config.toml
n_layer = 25
d_model = 64
head_dim = 32
d_mlp = 256
vocab_size = 2048
rope_base = 500000.0
init_std_qkv = 0.0728
init_std_up = 0.0728
lr = 0.00926
beta2 = 0.98
lr_head = 0.0129
batch_tokens = [16384, 32768]
seq_len = 256
doc_mask = true
steps = 4517
Each number is 128 + 24 x the weight over its row's rms, rounded and kept within 0 to 255. Layers, rows and columns count from 0. Numbers have three digits each. The size before them is the row's rms in percent of the matrix's.

# layer 19 MLP down, 64x256, rms 0.257, rows 0-54, columns 0-255
097:145116115138112118121139127148114131153163112108134119125108156144153145176137139126118141059136161129127163122129159113183145138162082121149165142115168107129124171126158149122148130140117075141148145120125126148106121167141146158123137068133131137130093154104123134139125130123161093099139099128147102106121156111166091086148089108108108142124139125109151155183125164123122145102129152096131161102145100173133161149092156145136097141094146110097135104128118104101141134079132134116122136161103154172127158059094141146125118156155154142136119111111177085147126142104144169114094129128131136077137091141125138142134134090134114175128153135060125145127153110142104113115113144122078153093121113145117119099098106151088086102106109129155116108079160130153125132123108146
104:159138120091129130129154079163109127119121126108136143096172135135108136106103144089082129105105109106163136151163160127101104128178111182165170134103105123094149145120079166134158131097150094111116149154125109103129146169113144165139084103085098149132141115119146100153119123099167140127158118117138102157100121143167166136153152110141141092147123148124117095123096109121142142077165141147122120133155073146135128148090156130091135115110120087098103159103140130114147137110143156190119116138139122111167111104079106155142138118098164128136159121111176156107103169135146154120132129147093108114131164093110106140133157134130107156128126142139164113121118111147131157144131111136126133105104102124149126170065147108120085097145115165113075110121132142155137111108153101
103:154108107160132157130119092087086123139103127121093119111163108136171122111092146122170135097148122153128094129134075105085120143132095105154122109143115078103120159133096170159117125115139133121116131084137147160171126079116080158127104156077139168146107099119141104121125129137145098111135110092133143122123129092170147118134124088103111114111156153120123160090162097112135139123126158150140139087141119119161150128164154150113130112129135152211125131125098147179121109112136119131090101154136113174093140107098104140150165142164134152125131146126136121119144160137137145095126110144130144114156136139149134132113180164134119100131125123133121182127107090124138115158121134119108125118125125171067165136123142104138155134151135184168119145125105074083150172138128131
089:097151171138158137144109106161137152127112117152169139173117107142114139184141155154095145131116111160117146150116136128124108156151114149100154098135132140157109126125123106079102149127146142147101131126083151166143117135135086131159148123124142155151142109134118132121112115147128136146116097161121124099156159127109135146109099080143103154108139082110119117112126132177112163126191123120110130157152112125129180119151126093153102147130117176137103158054108117125129096145102133099148113150122153164114165121144117152110131172160151107093124084114123065149119100077137138132105129112127143126143118142132092112106112103110208172098107119156097137093125115153131145123154147135139110112118144110129140103175113123107079113090115084136117152114144121143085166080134133
101:146136132118114123150129112156109147110136159144152121090134131121104129136155143127107153192164130154168119159149118146118158160105145119130114144084110161118152128114100137139142189137150139134111156153139104094174123133119111134112122121147132143127150153138153128123116112153106111124142181141160155102169117079110146128132148122112092116133164106079111144150125143110094193116170100177158133131137149158080142114149133121172104122115100106123136127168136125149153095128120174152108123165145118124122118129141154096123157128176139110130121140129154140085115144138102133138142176115118134165130165126115159111092119149101082130174110126154178143097129128149144126112129131152103115081126105095125181091110152180187104066096152137122136157136107091155149148150143128
096:167148082115179151151099144141095105108123182112180146145147131121114107133091127161131141103109118146074146118148143133124125107142090128141157158134136118140124178122113141115144154092125114164144140128131146132109128106129134138118081167090119108130112152141105123150075126127120096113104151141112131113101117115127107092116139125159190108118091120154112084133103168135137143144137180189139149141152145085144098092162153131097115109108160123138168118137154073124147135157097142133127142176147146092146131146111137096142148148081146154104150131130073161179112103126125127128129141111105134120144186134120162089117106151099172135161116126117112166137141145125132099147120118156099150114141137126139155151126132143184132151162133123107116169097100158142162117122174111
106:132136094112137176117093128134072133109106091108109116099126113118120134110125095160130173101111063098097134118153138155108126122103139136115109129128135100113147147085132130176129129135126135110157107122165109125126142149124154128140076168135126149112135180172169132131124175148106108143072086134141123093149099138116149110119154101142103184074159137120118132108157116136128092142120158144109148156109134152135124136140120168139120124144120140069147165144057130104130196151140156147134139126138123122116120135103112127110103144096148171152135124165145124117144163135150149135086147125135160129128152108161130121141133156120131140133098158154070151138136146134157127138193121114114151168130111118171145143101130087098152108131087161160143131135168102141105130134159165
122:132131127098114156145122139138127164112120129109110145133136128141155113111148130158155087122119130129112098130147152123145153135111155107087118127077145094141156101111141131094141153139148155161158140098169144123072104102102136149183159152113154143146130136131101183078146132114147139133138103181142138091089118146117099137159086136155121090095151109105107141150105100133127147106119159125141147173119123114135158142171103125130138096121125094152108127114104165103138150173123122096136135112086147145155125132085152078150145107142109161145109162107098148137136118141099077106150150136128122128196105140143107116128119129096159172122115090110118187133113133092108090122178116117110083123141132107117099122128100139123148153121165115115114163130136177135066100156167107
104:157161137141113150142143151064184109117101114127093132143174116112092135128115104098092145168112146115162094159092144102104099140106103146088129086165084109144141133116114133121123146117106166104140150158139131155109167162150132129139098126103137108151118087106144127113112113126103127150182113116141111116140167094100172169095107150118115120114126151096100104114124107169172153160149082141131141114189110122101138081110114134157154138141092113091127150093134117126096124133135138151181116158131120133165092101124141153114142146094123149113138134123100123114111103160075113171106128122125137091077111131132112137158169110161099138105097148136126116091127091149136117114163118143136169145152163110107131114122108153135156138159149089110138108148118151154145113113154111
095:116144151128127096145134115159118090104153101110100103128102133137138149131121137126184148147144100096141142137148164118138162160162143109121139125127113117112082137160112146111173117123126129162140135113149096140096110126115103126089137129122128165114142149161106148167130110137171134102138115155110101119100120135130074128149119142162107121158119116105125117086115137104143125161140080134165125128118105099124133063103131114131147126152099153123128152124176085154108096120151144122135192117138119130128138110167076090118099144151118089114147128137104158145097179147121092102142115159113109106126137124176159072137128171109091143144093110124128130116089134112153102141135077142156116121140126102125082091089191127105087094117103115154135142113128186108108149112091176
092:132126097137135139177061146112158119158166175102124106118145116104085104139097135099163059112104108085100113133118163124169107136105134116163118179103134112127106120156146105121161187085153107135144159135120144131140100138099140119110139073099100102143114172143147111107145088134135149097102100120113147143164134146083147113156121124153110106108141108147152120170119113118104161143122092105159144115151142123095134126091119143139182115181152087160132111123116133130075103142114083106123115112147143104136146154115119131133125146158134093132154158095091133136115120139149123165101126147161181110133137151134119127109163122103122094093119128085163137145121111167108119079130120105122148148138153114095084131151131146139153154141113134139143158159127127141104158155117131
100:159091114084143162142156100147135093147165132155139087124174119119145137151125105099180107160116097104135101088140155130131144106104143125131127103082118118129132115135150095151135191133090121127122166105154123132171149130139129101155122149131181143144136171149120087140154136126122121129135122110119125108160167154148147142134102111129148141121129150100155122107111127128124117126160162106118097142088124095105099115130110145121153133136141170159133120172152133145094129107098135127135109167141143187137103134174136124110145089166143107099144136128136108148140131145157148096105118105112110110146082174141171097126123075115119115069112150116105151107099137124181160101141160159120157129086104106089104185135112168159136077086089126122099123122111129123144116116144152
095:124108155081151087157121109089123113086104134161091146117140144154103158124088145149121143106148120118120111153128094168147085138138143114117130116124090116161135110130106093121111112109127086129113134146120135106192126118187136150169156085131129090091127118148126118086165123110144106148142109098068131162101088126110100138125150108151136135110124124160119108120143141087132097129159153153120121160141125132097104145143121109105119153082103106143138173081143166114108164142111112119105121135154141152160084138134137095143135125147123082173153140134139111158127156097100174132085131151142115125137106137117154087112078122165068124109160115137125140079080127151149130137143152133129125149146144120136132143119135115110106172114133129103130174112173118151189094130129137
100:129133104149105135111104092146141119141137136145116115099119164130152095113104124131129151139152149114134138171141132154159122099127162115132104159156096098079240129085097084108136120167114143143148131161115124127106151121082125186097158155152180119106179142095127104103130142142136133126116126129089109115180151117105122122157176125128116156177125166138143142151102116123104118111106133097127112095155128149160124097108093141131122146120121083140131091114095108102133116138100117118144135136104157139107144111136147142120145127124149122143123132144169171132120116166100098129112141126126120112138155178149147096101150080113109179137122104089163151110132139140102135100158142114125108111151172117181129114117162141153145146099166086137122115129139157104138073128112143
100:124158104149110150115190136137145119129126126124121124101083137155149100152148181135104130084095121118084085121115165118115068067152179151082125144111095137146142088104115154153122109127120133088163101109140140101141125116077117092146159103104143141113133139114112115135149115091107119129149141091102073115148140126143137128158120148133157118112100129083180129141130136095168130087141103116134132131110134124144168092111119120131126146139138125121138137100131137133113100135106081144103130132137121066130082161138129141104122155145143102130110082102105126106135141144076138102115142119062129137131155175152116144141175106140145121143096117169086129121141108093130113113144150147161075158151126100152128143103110152119111099152122138146131133173150101104103085149136132
103:147134131155132121122131113114116137134070136129181134157146110090076159118159127126164158121107129145133143143115108085151091141137120114110147146117149133162129136178144122147150133127136181109121147094174169106109111134138129083165089133124128076160135135134152139122167115140117122107129136144144163125132119161114111148151080122121150147173130105111116156111088170104160121107149148137151153125111104158141142154140095093124118126181132126102161108135143124138112168139141149116097125131128110165172117121166177157093128126161129122113160105112133163114106112159147140162110158106140158114117092122100106145138145129139164157089160133146142188164129095124153124160137159131083073108125111125103144104102108155095086108085106116144104141087075109142101104150131111
103:130162143094160135083107122187167172160133124067111173102127150134144085123124148127134143119131141105146116104132141118148078111075169163125165129157146121122103149150123105080144127148110113168123107111112133129137152179167150133164120145157135144121119093128129107130146113126140138144127135157106170114172127102119117086117141107138122137136118126107109132143105136126130093115106132116143128122151114163129113163131140154110169124144129138084134186117142112131144079146142152144160106150129077092112172118103117148138169119101122100109126174128119097139167148069182141143168103108134122174132143147121130117119116144122112131112112143135161141086143118136146091183113132156166148139140136101143162116113188074107132139152130113178107131160150107105144158139138142
101:121128128097073115118155108147158092119137114149131098125130127123140143144137146116169151098157163129128169147131124117102114060113131097088177071082128140128111098161145124149150102152128098101106158170123129127135124128130140133122110085160092107079102147130135151113159105178145137124140142119137133140142181107134150097150125129098135116107104136153132074142086133138142146156156111122112079150141147103097136163144137127134126127103131154106126144143114102127123156144110148114142117116120109143094096160157125096101112137093127117158195107127152165179145143159148098166136148161151145103156148121130122161099115116112128141134132124110112160133121111143121096128116173083103142167145190160130131118115189127136093181139127105161112108175108098146147130160117142
110:141185136123127111114118073134117123111088109155106112159124126125146110156155145136103085161110175150125137126132101155143122111142098119146144158129123113176125110117115097122108126147093128081128139113130114152125145128090148136175160131100111116122143166110112153085096113146144137152113150143138082109138121175131094128113143124088137150087107141150101160132167094099171132098160125151148149131117141115121137156155116119116128128149149113159085161138107166115145075140125110093102104127142162098098128110115175088156133101147175147134100116098146155178146159159154169159169154124163150133099162122100120100126127130103118113087148114130149115155146151104150075134085104111137118104134116135171120109130090104171141155107128147158137125124150067130177146118119115
093:160123111155162146098122124170109142119091109074108164123135097123063105128149106179177094114127137146139137141142150106155148131125129126124143101134147135140111115161057115121163126171140124110120116120144145115132145172127113141137117106121146129097137124173132130180127115135089072158132131140176157143130154142110129146123089130117129126179098129110098160162107128118110142121145125125137127118138106127117113103119142130110151094133114175122119096094162140107121076138138131142144091131142094126072158113156143126146075164096106145140149114134140105109105102084149131120148174130131138159092097136139085094126165134135148143140102050098128116172135120144161111118139135147158103126131127112088111136166135116076111190120107106136126141131110122150118169139134093
108:160104107163114145085132118144151099137135095101125154154115126175113134130151169164122121163140051133116161144143127120106142135151120139169121128121123171127154137177119115127055154111141109129087117090162139119147117125149140140134064143145142103091098116095106114160104173129146165094114102182113130142095109124106129105144150111106120125161166140065145128106142068159121126120140136123144129119153147148099161133118133116113093124134100131128083106163166101112119134130154074150131111113156141144108150137127137163093117147133134158079135142136141133085124081089099123120142119103124113125128095145131142117136111131161129127144121141147150164133129175151120117114139130112120094118169091118117132077122127118193150118130169109145108188150132125140143102130125135
089:136120115134111113132116121130138089169136124123149146124122132151173157087125098142111120128117110107169085170123137059144153158128130092128137117143159165099161130135139152065107126128134145161105105119154093109071159124117158097128096152101113145160105099109170124128156091132110155106106111099089139127097134153155098140170133079162142154109127120111130085121137170108110164140151145131094129145159154096078097127126132119127136113127104125124104065109106109131116098124103115109128138146132126137146108170098176138154123107153120146129105120109125141109146130137141140087105089141100082138109123138157109138141149109144176107161093121117107110144100122103132186174131143192146119161090114150124115114118156156127114128085124135124129146137129124066093119140156111
093:152164108146114125123130086120116119114148103117128165122135150114104133149137128083130146117174159082126141120132112156164156122074089133150150114105164134108103122130128137118160114102131169097143169175140119105114154112121092170162111141124174122144164125120112157114089125131119075138170165130091138099179125125121153115144125069115103109120095166109172139125103138120128147097112126071090162131127138139125151124129129087158137101093176118085104093121163097123135152177129151138117174131104131125118134132110154125110130127149142104119133117118108117160106140120129110130099153147127108084121136163125134120151138097173141125130146123147167126085098131073140150129163174143120161116123108114155150124127113142156104106187118119127134113134095183174094152114101101
107:114155152128118177113137112142097107133166139158097156124189172127081139136131113129168129091120133124120082126157130083158136151187110171132079128131113146140131128130101103129119155146172104113121105109087147127134155105121146145168113142122161156180155154113106126127109112111119090123089143149165100123144095111144158164109101126082094111101156100114170120114118135130145143112112112136144103146115116140126128137126156131118125128094140144099139169171151125172143146141141127092135148134119182130111149113129115166136117146133123134108139113129130159181153132119125123107126115088136113166120188126133053131161101161136119147081100137090134116101122122151143129195108104133138103137157150138158149105106105114155130095144125139140180138143101113125159098120101082
101:160093154135143142139155122124109110106143112157141157135082144134149176111125182116146143103142126081142119144166131108108189142121141073126110153136107114118149101163126106147159150139104143127172149135134154165164112095099120133092120162110107148109122122130129117135126145148089124137138134146121123156174155128111097144104174121117110137128104122105115120144121085150146104160095175124147159115129093130189092111136107094162120046150125120117086106093163124160158134082122148122143137132107142109132102081073149159126171119161112180137122089151119139110168163118145174102114129155113156106135150156172140154088138154140143107139118144140146132119131115161148124094145130132093119123128118158121130128161077111096139137114118143131097117142103106123146132164137116
097:146098101146124123110141149085143112149109131117131139088106117143100111115139151127167088134120106113163110150129116131133150125125116152140102143122113157152144135206173076184104142138180107100139076094123101124128145154128158119077127162132190155133138112128094097123110166114113150112080178124125161155129075157154109102121157143121138118121137163162171134135145136129137141099094126097115162130147168124089142144128101129100080111141103150124120095143116144114087126108102144171122116157086099139128122152116124158145095154103156131099128147112132134103135133117122138138114140154129119086125146132109141143158168125144131108131139126159127085122158138077141131165153161157102140098128137094101093161098147107118122091127161095126145148130203135122131132149133157
101:155132101125177134148087133154096096141155125108120115115147132158146093165111162125154112123133157071120137131090164119140129130132124151154145114104117144100142107111160065142130129133108128115149151126171158131108110096095126134134140158117103159126080133158103116122106158121143154141171084121118132150099117115155171086144130112133149091132095168141139109104106141114139092097125126151088108113124122184125116127147086148110134147083138155129079124168143195092142178123192134145142114141098106133141137119070145114113115146102139125129141167195125106098102127128097112122130123104112133143115131148132136154104136146120118129128157153168153140109100160158185096111177141166116083109165143163121118108100102139143123094115096137133128108142111137141112139122116120
096:152132133137105157136125117173083136160138138142120127140123129115104099162104132132100110146121135095153102097161129169094181124099146143131115140150150104116142144093087095165148154147112123046086109109100108141136091115102119117148124166147106163111125163141141121122104124113135168102163154108170152123195147153086136158157114181091133122123121126126137141170156148109112130156109160103157104089121111091114186108142102104143115102114149162164121112122115145131143110087096117119169128145134153134092121129140143105134100145098088162151129126124112154143119120187103167154146106162111155069146115143123119131124114133138129082119105105112128141136147129098170135149128135137131140128143140154138119108154189133152136109129078126140134127148145108129159116115082099
104:174111118127096137139172159139151116144113112087145116145092178107165174164127130138081173145096098151107148114125145115154129129172154115167089126120138132133102082110158114109112170104133154102126118113117094115103110166110126124141123129124131146145106122127143133097130117064144125119150169127123100144143153144125108116109136065129113154101100099115142153147117101141151104128151130127149095092101177153164151156156117143132112128129118103131146176161142132089070159079117094134129171167082106154176153136152119160133115127117128117066112106144142144133106101068140110113121126096142132124119078156124152135142138131117117102144130115112101139146110128086124165120138129149145184124127094153114097144114135140113115112103123078134157139133120093135167147144098125
110:143124108140071105156151149079131107090156118167157104154128154141097169099108130125133100153129119125162124131115109130126135153151146090091151121156142103119155162148129145166123148093165072135123127135090144113112152109129084105098141123171113121136100098096146145104091123113148119126195167106103125133129141120143137171117102156118158108111146159076110143093134090180139151127118161156159112111105069109127121128161137149163124123183146122138143106066100143134148126131144152135090097135153134114120139132158103092159129091141152123127126144095164125152131128142167114194137101123104102106153107103133142117168106146096135135117138118108066129134120143147135138161097142097089098113139167110129140124141142108113145127109132150169137132147124133122143131081126161
095:126142122134137168152093112126151121122122207158125122129131134128122137134150142170126084135125084174073174163152110123099152133115129112068134138096123137158127115092138118147082149120112147118140138101146109074118147132163111093136107136116068102113096116128101107139177118133113107112133153145138097141141148127087136113157102118126125127151107087156100093155161145140134138136116147098116140123130168133089131161129110121146154086148151131159120141163125113116133167150093094157091085112138160114112107135125177118151153129146126101120134139157129130110120090135120115124129135113116134129110112087116181125107108116122118091171164129156158185152107053100160099109114169121135126185131130131121142128149139098093118140143126100149103095118125176114111107150146137
100:139114128137109093092167167135175114159147111153167120146119168123145129116139105129114179133075128155128112115147092116140100137122128127117103104150144134116106094124092153109128109130135134125172084184125131133163142150152100160127109124052127137180133141130114128126128107157116061126104133126099144153142139110136117146115152164125135170136079164164150111120161118132137137119123139137088153084107129105142172134162143137168140069140136104090117134131122143168117147142126121121111117138110113161125136101137120130129144113100119123099125111089146114147146152125107141156151155130161127143115189096128077156153157146108086164146164162106136111124134094157115136092147160167114144123146138140124114117160104127108138116128081090166104070111120160132115189122134139
102:113162097101074120143091139131143143119131133115148132137165155130152147129117139133141122146141083120126125111155148168067154140085146118124111129108074164131100184113125140106129103150130138130086138106132097152156149106167156094126138182152129125094150126152085139117114135133125146112159131126137132172106117153118089151146111110102128119129101121087167143160159116109106128169100106122132104191136119121115114163145134120075139116102142146148112118121115117151134131165087120142123100123082106144129186149137152105108147058130115108114164127156077120100166187100128110126107113126131119126130127145149168106120126120117120112115133151141106133141085154171113158109126090183177154139161117097098105137134183120149129165127138118152129176110118130111115121108134109
096:116141114136113123119114144157141095187147171098167151109141133137091093147114060124098135106083133110133145099082089096131134087117134136105124169124146129088104077111078130125076126134136167120179113118122086145106111148129105152099143128128130087114126075113138134133160152157153139154118115103111132162126127108137130163143115138085156169155134167187133125162097150103133149104115120106095112133167133118086162152115114136155085141127137128153103126164111129121133138140112089146175112122131127154117116127113147104111075120125145147129082148098134165163120094124119120137113138186134112114122137119133112185116147109136115117124085135155167153107167110110121107105102154097159141131131170108144125127113098153141134122131125090121129125181122107083148127128129128
102:149164093150132111106141076129126139099098137159129131126109134128129166147145139104159090137119118139130135115132106088107102138143107156128096133136132148091101129141077090115127127113145128146120131146131153146085117137129122147107135160148136154117124126171154125168160117157179111138120105115114150162112104150101145171195135097114099092124096106169145107156117166116120120134153117067166128093116112111113096157144143112146136091154094125092149112126108183081113147174140132111107104091171129133102140098093113153111129141151157137162118147126121123108130105112141140103149080095132163137137125131119067096115126163127138133116123166147138148171097136152146140086158146119086082147090145158157124099137150134127112126126151137123196143121109156142166119130125180
109:141126119091158146122068136117089149123093137082151123121121157136087089098172109138173090115134152127139112158123126107133149146118145115100112105143131090140094108162112128121101117097138109109183105143107135119083107114149125194148117126130096105108132164130133119105131131140083152093068124115140151141126105113093134107178119140113076103142111143104098151111157129095138090112096155094134120144173148116100141157171140134115123129141130107120142123138119098110142104117125147102166096118149104121127125154132127082146139125134116149168134129146125132080149148145118130136192072152108113106098130133145124129129180133151172153160169178142140141123157171104130127092143116109133164110161125171140126111110092134151155101108087136132117153148119100114081142115113130
102:175117165136121133137134137161099125119152158122115127130158108138128113115102136152111157145108110143114129145098072127137136077119115080130129140161126087109101131106187101133167139113156108118136083118111094119117131139136122112066142081126144154131115144169129118132130129121117097126111099161104125127096118060126135197094115117150102158132149128137111125099118139129151149132133136139125123140132141156136124152118162082148141117087151128097152180124150164155148151102125088131155160169168147123109156092139149099140147155123067119117125150100126156159120110124142148126149115078123143154111090168130078139181180155147146126139127143151120172080151143115089146113139140127173137086134104168171111128099155135142142113128122139119120099167144096139139132102147116
101:151105135126124141122100114125126172100122105119145111151120124160118093102126138134113117132109156151102113146142087134079099136114186151143127100148113090167122143117147107125106097160126143151148145131136141123111078124110102140101146111125097147138097128085116086127116126110116116059115172134130127157141135100150152169122135093101088105118159082129097111166074089127139142090141119121177082152125110137111133116109137142144095127124154141128154105096147142096145111102129108115117078132148131101113151123103146091104167124116180094118141150119102136108152133148143141157186138128186138119094089163137080139122166133150156135132105108132112107126172140148113133086153134056127136127118124112099152132123088134131144106158117140157108130122080117153119122134106063
101:152123094152128113113106112172140144100090091119167122126129157149143175122117095132142102122099112127153144123142122130160162120084117178132080126129110114137143130126131117113091141110125081131132145122095157144108152127100134122123157130100170122132134067119109176103104129099124094146093135111145129163097135150127088142090150120115090119192149159112122134114100133095089082142073110119128134040128099131096105140135129150101114138165146143149149104112133140163103159144116167122141117137117105139118094110146129118108104142099133107125123083139102089136081133146166084130109150141116152124123130150159160120098084144100157061108134114097112123139094115141125102162126141137150156130088138140119112110111151115135166122157155172110148089146130114112150145116093114
098:114138068121135136126117154130135094147140114146141118128133131110138169129138082181165148131081119133131116120095149155147096155129124114108121101103117169120124118114142081173119142085118133143107155160119134126148095156142118124143114118144121150145124134143144091125117131125154169128123077113139108099134109111121117100152140172178163108104155078115149143142071127151154133126145089122139177183129125123121096098131145155117110095130146142137122134129084149110138151133129111172138154176127121105129169110132108128135147100123134104134098127134143078160119078126147096099140120126124114113126111141126094148132113165103148151160099127179188161143123089122077124122104107110118136134119113099096148108072103109119138109182173085137108133136077080101143109166165128
098:109150125121109134122112113102149113157144081136160166110121105093132101125130140134127189084167126080169116118149134107157100157144088189111127128126114111143116171115133130094160166145110121148149134136104149123155165095131126130118099154114095104129095130151121142105109103100120119181087119123103127102069113139121121135109095139088167126112081116117106120132173172164124127142138098161149138122113166113145148093158145143116116152159137099132146098152126119143141141136128171161130122166091154137130105125152104089112158117081134093135209159093101078139147128135155160149140150123145136077134138144113121091126141174139121127114158121085140130097151119107107102149152110136150144133141119178114112106135136121102109146167136120168095159153141127159127128109134123
095:086151135166082124112135108107106107124092134161145112123136116169090109128107131148095115115164125111122151157122112089129119109171130130092119111106168138108147178159110113169127111142130144156146105095127100147088126124157161153088110125150089145098116141182118115131114185106154146072100145097080136152147096136140100107098157089168140133082121127154134139140103107120123126148123135137141107117110186125102140133136169114108088163116098126127131115125137123111136131105115129075125127125101108153075114112088104134142138118095118146135124137178114177118154124133116098137108147105123152113077096126106123122090123127089103124116150126178120117142204132163142114113105100099090129115117128117128096135161111138156141126177131127099116147143120160132181152125109108
102:105108089147153139130091117160108123133154106133139110120158102143087137139154134101103120143131147123085137138121114110098191150187149116130120121137133110141135121097110132112157151117106096120123128143142172151126156156128107121123135080106122135080099132141137134131089167119086141145138154105164121122118179093166109142136119146105108120158094106099135079062145156132117108105112118110141125105121104103114121087095099109139154145148151120121100150150139098095110148127148149171134161148119113125146116139137128143114087069128126130130096136114148128164102121112128119081126130117148065123115071186129167134117114107169105117101117146116071127160103162168150152159063131147134111104079142135124143126112111144154170129113137142104143154177130128141117102093119120
095:113138144154125094154108077106119110178116113136141084160144125132121144127097137189145103142137129138135146163160100122176137144175071128143151100105111154139098168145134157138144137078108114152169161173121137084157134139122088146117138089133060128114132102122129126135143108127133179106122155155087141114146192146099148114122134125101159122123107124101135128119141106113137185119137132159142157115110168124139126113135103123150164098120146115134101161109110141097149137115114132124098110141182144130114134143140139157109151146131137096099145093141159111098056095132164123125137096119119117155102093121132110141156124105102137104119091119091082144118103103149121113132136128121162057141105084110138167099090116122144131128110117158154120147093118152145131127122113111
099:079096103111117127116155132134096114145132116132108138105158105159140160148150119123075156112130145120121129116097121129149081169149090133139141140133140131161145108120117145118078118122090112106144076123119160126099110155108134104092133132151137155124150139174156135164150118132112152097152119086175135148069161118121146129148128126073134151118159106089149119153160098148140067101149066148128093155104148131138115135089116157133129130127157123114114165084143084124158160108168129110080120108135114104164113161096110127116144175126154156149112078159135132118127120125109117150096098144108152100121138091114110178094156126150098110094128125113147128166120129128171133142144119143156154170160113144136118113079147106112129096156104145099083146145149118128111121152140108
100:139111168107161119135134122135118103139135143132129144101093095107131137136150127160082110125131164111130096168135142057136089118158110108091134152115110143098161143165148176152119130168174124119162117079110155132127122101162115163084172172134123091130148138142145125124113097143143122087087150166107137080126131152139110142111127162153115101150170151150148128157164140125179152121134101126104089125128144106105111135111176138179120087175131112135090137097128131122100125136128121132114121169121124142165144113131184125150152124136091134120123125170125122119121142112181116099117146130115107124122117083124187157143113115150117157079160112169099125139106118127147116128138166116108133159121182129106090089147126118107148122127087149164109090145121135126120158116161121
102:114160158144113131162095132112152098153155110120155153144117125138141143086162114173146142115056121143128146109144159177102130158139157166150156144118133153122158099085137153153125141120146122131149131125147125116152107120126168109124130143084141129134151107107122132113127140145095151108135114138122114134095158136120146132142160105124152143143135126133117106121128080114111128126155129154138066130079100118131153150130105135178119136154139101144149159076072139078097156150114136077137129111053141150114186181142121150183106161134119164090123136112166076096088135098110111093134128139136100158109149130092109139161107140135130094088147137114078109129130135154129108147113151135133141185103100133135153088129132108105126131157156120133121139131106101145145160139153144
096:095168081160126122140179115137136115150128158150116110089124106139121146118134103101144116099114126156117187162165143108102090125126142101144134130143104152127142092126124149111145165168082165076090141119156136123121135146125120129128153125113116162137105088089142118145123120126128099142092110132156108117124112134110143101168100108181152160127144165149113168104142152166093118109144124097094143139120139147138156137098154117143150116152132077090106134124145111108155112164162121134124108155113112141119113111124114151120159130093112123107168108155111122135152158168131143123130142137098096133103120103175143171171100101146110138159167129049142167147151081126140100103161142143152120104145117104133114135188109147139135141170128140154069100096147123138105093113148147
104:114081153142129163094126165168106134118131132138101128129109130115090126089068061100118150171102137144116109137154149200157145132133177133134130098104156159168118145112131101116115063120086158134114157123147123136112119168158146112118091128137139124131087133132095142110132088157141157140129144146146149118145077074094164148145135104144104120155139118136112139130152173092101159132133113091113121081136110130085095141157141141108107147123101135142101094133073133128072120120121141138112096175113130098093134121118109128096129161132161115132134094114148083152096135080126127171124123122132125126108117131099148173103154119123151114151116103107094131118174167149103115141143147128111110107125141104161152165123142097126100108128132158114147102129112108125130115148108144
086:095165118152110160153096106096136141141144157119148136111112132156173106178156096127149114102163103112186168157106134134126113149132126138167148153131122166085076144126179135130094107104144140158108114118094143155125094116087102083143087133135142104119188132158189096116145108120147150109133107129104110117156099122071138104122114145130127117090105116125144106115116138118140133149125121112092080123074114131136145115155132113147149096130131110133135122106129134129145102103101087097117129130130125127112142144162134124122136161114092101126130157168114098123161130142168114155125136142135200097140153120144154151129151147121150094190094098120135137106121108143153149153132149106146143113118129125097085101097143143165129101100129121145131156107114147113123160064140182
102:114153121106169115111117138168137181159161137130137131147103112132141174170137153119146176128157127141114157114128129106112152155168145123130075145102110126143093142124162140125103139122136083102110085150121103098149112098147116111109126123172098126142131148152120123130122117145169121113126102147135121113109141118121105145118138108149151157141109095130108048116142107098128106187131103120127102166110114124178078140101145139172094121113090133098142122142160128096089142157094125132110171172111145139127108157121122135121092109130178124103135127123180122092141058087141095167158160101155144102129139140107132155162164132135146098102105113158110152122116098103071160131137123097144120160113155123090120156086143143138127123115139091124131136104173120110115149144132145
102:149109125144117134107186103132091139134130146102183093138116095142130128112142093115145108123131169148131104133104120138127143116132118113062151135143122166135107144155101103130083124050100162136111119118117156131109167109132153133101114155098109138124125140137164127166173150124149145099117153119124137105107095121162120072148109150145161145097137092138134187143089118161120083143083146136104133118140140161137166120108121096146126132110178143129150147138147150141139088164160120113125118116127150111133137127081181099172137157105079104139097120118153108108115146105157128129192145112125133121114113110143061127114126137116160125146140101152159128131115137148158094118134135154099138164142107139111148101084143174140106154102130141120164154148099105113090157138131101
100:109133167152131128130157122142120138153115132110117186111135102145152107111144101115104144138129122149161080114105106093159123164150141148071128153157186115141152115150115161143153124112122143168097078123128087097148105114143120139089109135102145147143121127108071119145142149098090144132143152143129079109122112137103128107201153136116099151114151148102100130106174151110130117169145077155140155143118128129117141123125130139140118125191126147168176124146104082154145148100120100115106094114110143146106126139120160165127126128136107109065119129152114121088086101120138124100155107179164131167115110125114121140153160116143158116129141086167166108127127130114131181114100110128143131127119117096172093122171098123131145167104134130161155120158147102105137105114121143
094:128148153143125160149140107151133096171126158131127167133090088103143158108133129126115119127095140114113118145119072114094146119127125141102115168126083127132162098115110164116148166094117141124108150120106143151127113106116178134140147129128113127130112129118133137116137090109083137149083118155087091163146130115097142161087114131148142073114137133131098092166127110136087123147186083118126133107140114167147149149108156183121133100099148100131111103102132133110129101137132157116144097142108142095118133127078130122131163148124118116121175119109100155146146137124127138077145131144095083126106090156141158163108132144117120096182182150127157131095092096111160124159126176119144133122151163188137139129154150116112107175150114123082125100100118136143087160109107095
090:138082159144139099098175140147135102158122156112121123169142152128168195109101122187087138145098148142129088184099106118127125124122105182130121142132142154100110122144126153114135100139126115167132112199131121113153116126127175126105116119113107123133109097134152148129169136123119120162182090112136145159106114157105133123108122158160083137158113123120141118123113132089130104175132106128111095151133118076080147153106113174130166138145115106127123131131151144129127159138152133137154111174169139122115099131107167134100134141109099154137143113198135138141137136156083110143139125172138122144134116132082163107090117147095090099127140152115133114149112144117133129135142155117114106121090152136152156129128125165107113122106115160067143094113106092113154141119132075